python train.py --n_layer=11 --d_model=64 --n_head=2 --n_kv_head=2 --head_dim=32 --d_mlp=256 --vocab_size=7177 --activation="tanh_gelu" --norm="layernorm" --norm_place="pre" --norm_eps=1e-05 --positions="rope" --rope_base=1020.0 --rope_fraction=0.5 --qk_norm=true --attn_scale=0.305 --bias="none" --tie_embeddings=false --parallel_block=false --extras=["some layers without attention", "local attention windows", "gated attention", "value embeddings", "hashed n-gram embeddings", "an embedding shortcut", "skips across layers", "LayerScale", "capped logits"] --init="trunc" --init_std_qkv=0.0607 --init_std_o=0.0 --init_std_up=0.0607 --init_std_down=0.0 --optimizer="muon_variant" --lr=0.00834 --lr_mult_o=1.35 --lr_mult_down=3.0 --beta1=0.95 --lr_head=0.0109 --warmup_steps=0 --schedule="cos" --final_lr_fraction=0.0 --batch_tokens=16384 --seq_len=2048 --doc_mask=true --train_tokens=143700000 --steps=8771 --dataset="wikipedia_en"
Each number is 200 + 30 x the weight over its row's rms, rounded and kept within 0 to 999. Layers, rows and columns count from 0. The size before them is the row's rms in percent of the matrix's.

# layer 4 attention value, 64x64, rms 0.148, rows 0-63, columns 32-63
100,221,235,238,211,190,191,239,223,229,255,181,208,182,169,182,191,140,194,156,214,212,224,180,157,187,206,196,200,205,262,184,216
098,204,192,182,173,213,194,234,144,232,218,195,185,244,222,187,230,143,238,156,180,215,204,203,229,172,160,252,197,239,212,183,213
090,180,198,148,177,230,211,182,180,143,139,248,198,157,217,168,200,183,195,235,187,203,198,229,135,225,170,206,187,224,220,247,141
092,182,203,210,206,180,217,181,247,156,165,135,200,202,199,193,231,181,219,228,247,198,213,176,136,228,183,146,215,182,173,172,192
102,240,149,165,170,224,242,218,287,173,209,212,158,167,203,200,162,185,195,193,197,212,214,256,197,204,166,218,259,213,176,185,159
096,176,214,169,163,198,225,178,154,220,238,162,193,197,254,236,204,157,195,181,230,174,148,136,153,199,217,213,239,215,217,215,200
093,169,235,170,198,162,218,201,213,207,200,239,171,260,190,215,184,203,205,211,172,141,222,172,162,234,239,201,249,212,199,213,173
096,251,189,210,174,161,162,171,231,169,195,226,201,201,183,208,154,188,195,262,202,164,178,154,242,167,178,212,197,144,152,181,212
098,211,183,225,198,181,205,185,194,237,183,219,180,208,199,156,181,224,152,202,200,208,225,200,204,271,226,216,185,179,145,193,262
104,185,179,220,216,183,178,206,197,164,194,177,223,182,177,217,227,118,215,163,255,195,175,167,204,238,237,150,173,137,217,225,211
102,199,206,187,190,204,183,243,208,215,173,115,185,186,221,185,161,219,176,181,220,158,190,180,161,159,226,273,253,286,193,211,205
096,220,234,222,144,182,215,221,176,202,209,211,210,172,178,177,228,240,205,221,173,192,193,202,178,215,214,172,254,192,160,241,182
090,191,200,199,181,192,202,217,207,206,215,128,248,209,184,215,111,156,167,235,185,218,209,225,216,169,180,222,226,177,221,166,187
099,210,196,171,215,186,237,220,177,206,224,192,162,199,205,249,183,143,210,238,169,192,216,242,200,235,214,241,221,177,192,148,220
100,182,166,236,184,156,197,186,141,169,176,238,253,172,204,251,198,169,198,228,224,196,235,182,202,238,156,196,171,203,211,214,247
115,175,198,209,202,156,236,190,193,191,234,127,184,213,250,238,215,195,181,213,202,198,193,162,178,236,201,159,173,212,205,217,177
096,240,187,160,192,226,237,238,220,190,217,227,218,274,207,200,189,208,198,175,197,172,204,157,238,232,183,205,203,175,261,175,231
091,194,219,213,229,224,153,234,218,212,176,159,212,190,164,130,181,160,169,162,182,196,243,159,212,214,188,168,220,222,256,148,157
112,217,232,226,200,237,149,192,229,174,214,201,181,193,254,153,200,181,197,180,150,145,197,195,193,167,179,165,194,223,206,206,225
099,254,153,153,166,230,199,227,211,258,200,218,267,226,216,195,186,177,154,260,205,208,191,183,218,197,150,148,263,243,188,197,249
093,183,183,151,249,149,197,205,204,214,219,191,175,167,223,210,230,210,180,156,207,173,237,136,212,194,203,201,183,169,184,183,248
107,191,248,228,212,189,169,248,228,215,210,195,253,153,229,173,194,160,210,211,171,166,189,218,166,246,234,186,215,205,182,193,178
107,147,220,192,229,205,166,208,188,155,242,223,203,246,211,163,234,164,239,217,192,218,191,189,217,179,184,263,249,200,186,211,206
103,172,239,249,174,155,188,195,269,219,231,191,230,256,230,178,164,191,192,180,220,190,180,192,173,252,191,218,160,221,163,247,174
111,259,111,208,218,221,150,164,191,213,208,180,187,214,178,185,241,172,180,206,226,186,233,163,177,243,246,208,176,193,237,268,233
093,212,194,236,209,174,174,248,233,192,251,180,200,256,140,236,181,233,234,218,149,208,191,191,198,160,194,180,201,186,193,177,172
094,166,164,262,213,182,198,145,255,188,216,185,195,181,195,227,188,158,189,246,213,226,232,213,246,188,262,169,163,264,204,231,175
093,195,176,215,231,234,185,152,185,186,178,194,229,195,206,212,197,255,211,196,173,200,185,243,184,178,181,218,189,255,195,158,185
093,154,201,204,241,221,184,201,173,263,193,202,153,194,135,268,159,198,211,222,169,217,210,167,179,201,189,150,180,209,213,240,228
102,216,219,213,158,168,189,250,216,175,148,201,232,167,217,155,173,245,193,205,222,216,176,200,194,206,236,177,204,165,260,159,175
093,210,160,147,186,219,164,200,223,209,268,228,235,218,163,189,169,197,178,215,224,193,192,195,202,220,221,206,235,178,209,213,171
107,237,219,273,207,162,250,183,149,201,253,246,223,174,153,156,165,182,181,245,185,168,180,202,214,194,211,215,230,187,216,211,207
086,127,222,196,208,240,243,186,191,230,237,192,231,200,234,238,206,192,197,168,194,230,191,164,202,244,164,183,182,190,177,198,202
104,237,199,151,240,246,195,239,184,252,228,272,193,227,190,277,217,214,165,197,205,153,176,160,211,197,226,171,225,176,164,229,242
102,215,176,158,184,213,212,238,162,221,217,175,179,223,252,195,163,193,175,208,171,219,217,191,135,187,151,178,232,236,148,211,189
092,232,184,155,162,202,189,202,216,165,194,202,206,182,234,220,233,228,163,156,170,195,223,168,262,188,233,238,222,166,200,176,220
090,196,203,217,253,202,232,191,174,191,226,202,171,209,176,216,238,183,219,233,142,188,212,234,208,196,188,245,239,278,147,200,155
105,201,239,219,230,209,184,193,203,259,212,175,257,168,222,177,173,182,182,171,152,183,210,162,201,237,196,185,224,236,183,241,206
092,214,176,236,172,159,207,238,223,157,263,242,140,255,239,159,146,214,188,203,208,165,181,230,210,195,221,199,221,198,218,223,228
117,170,151,191,186,258,211,204,239,210,162,199,243,162,190,203,203,184,215,210,161,218,198,177,235,160,190,209,231,208,152,243,243
108,153,212,285,187,168,219,222,211,170,178,197,209,184,199,174,180,188,216,219,174,198,224,200,154,210,206,223,235,178,236,194,185
112,175,263,228,208,159,204,211,246,224,217,176,186,123,193,167,193,189,167,219,217,221,201,191,230,194,224,214,230,210,199,174,156
099,197,162,188,175,197,219,200,209,178,203,207,179,170,218,162,187,198,187,230,257,226,177,236,171,184,165,191,191,214,241,222,165
114,198,263,177,208,260,223,199,162,153,124,234,242,167,223,256,152,238,215,194,189,212,190,210,207,173,158,204,188,193,269,154,199
102,175,268,164,208,180,243,169,239,161,258,195,236,249,204,226,164,182,246,193,233,196,175,206,225,174,195,247,219,201,197,176,171
101,198,165,260,183,165,215,206,193,178,239,232,167,179,221,266,205,169,183,207,236,181,224,231,160,223,138,259,249,182,182,163,179
087,227,223,200,196,231,180,186,239,172,226,245,195,174,187,206,186,172,192,172,162,204,225,154,247,180,143,244,107,189,180,131,248
090,206,217,219,189,269,165,149,203,209,200,216,152,222,235,130,224,214,150,203,164,199,213,222,211,191,186,226,230,207,227,172,218
102,245,223,208,199,268,189,263,247,216,166,177,194,185,250,160,203,220,193,166,227,242,192,204,170,210,198,137,244,190,174,169,232
114,216,204,192,213,230,190,234,196,224,183,216,199,178,220,208,194,139,199,126,185,188,194,234,182,266,215,151,237,193,246,169,254
103,227,168,220,163,180,217,205,140,174,202,199,186,134,217,170,181,198,257,186,240,216,144,222,229,133,209,212,227,160,194,208,213
103,287,172,202,163,217,232,203,204,181,245,145,212,136,155,194,184,233,161,209,216,186,184,225,227,181,166,199,252,219,207,179,198
109,185,221,208,194,173,264,204,195,175,191,159,223,225,241,157,194,172,197,274,263,160,230,206,186,202,189,251,147,220,227,194,199
100,238,190,167,157,194,215,179,193,250,236,173,170,196,214,225,177,214,230,170,144,231,194,206,187,179,230,174,159,222,227,223,165
104,214,225,200,254,204,234,240,179,232,222,153,190,210,181,106,192,199,196,206,208,224,210,230,266,151,258,214,227,183,172,180,185
106,250,202,191,206,178,195,208,176,203,140,223,185,253,211,230,216,188,201,175,232,152,204,240,225,187,238,250,213,148,162,177,224
092,218,219,158,210,202,233,199,188,219,191,189,174,214,193,182,193,194,197,242,152,206,150,231,163,196,123,165,196,189,213,228,200
101,219,182,172,202,233,157,174,179,235,167,257,254,216,210,206,232,234,228,178,250,175,167,178,179,219,213,220,187,166,224,161,256
094,198,246,188,173,243,210,183,213,225,209,236,248,192,223,176,231,232,188,148,149,148,217,195,203,184,224,233,204,207,209,209,127
098,208,208,189,267,185,149,166,185,163,188,158,157,129,188,270,193,230,242,183,236,160,195,169,170,246,208,183,213,202,207,172,236
096,207,176,225,220,207,171,205,156,226,212,186,186,173,167,254,186,209,228,114,210,168,245,182,191,160,205,205,191,213,195,191,209
090,205,192,225,132,200,251,204,210,193,240,154,222,193,194,185,224,223,202,167,206,221,189,177,227,210,194,189,163,163,225,186,134
109,197,213,181,219,142,191,202,184,205,198,210,209,173,199,221,171,201,225,162,207,197,192,253,240,267,220,233,231,218,127,152,185
090,197,176,218,190,208,207,180,245,210,181,228,286,219,232,160,168,208,176,182,220,259,231,174,202,238,216,205,161,175,220,129,203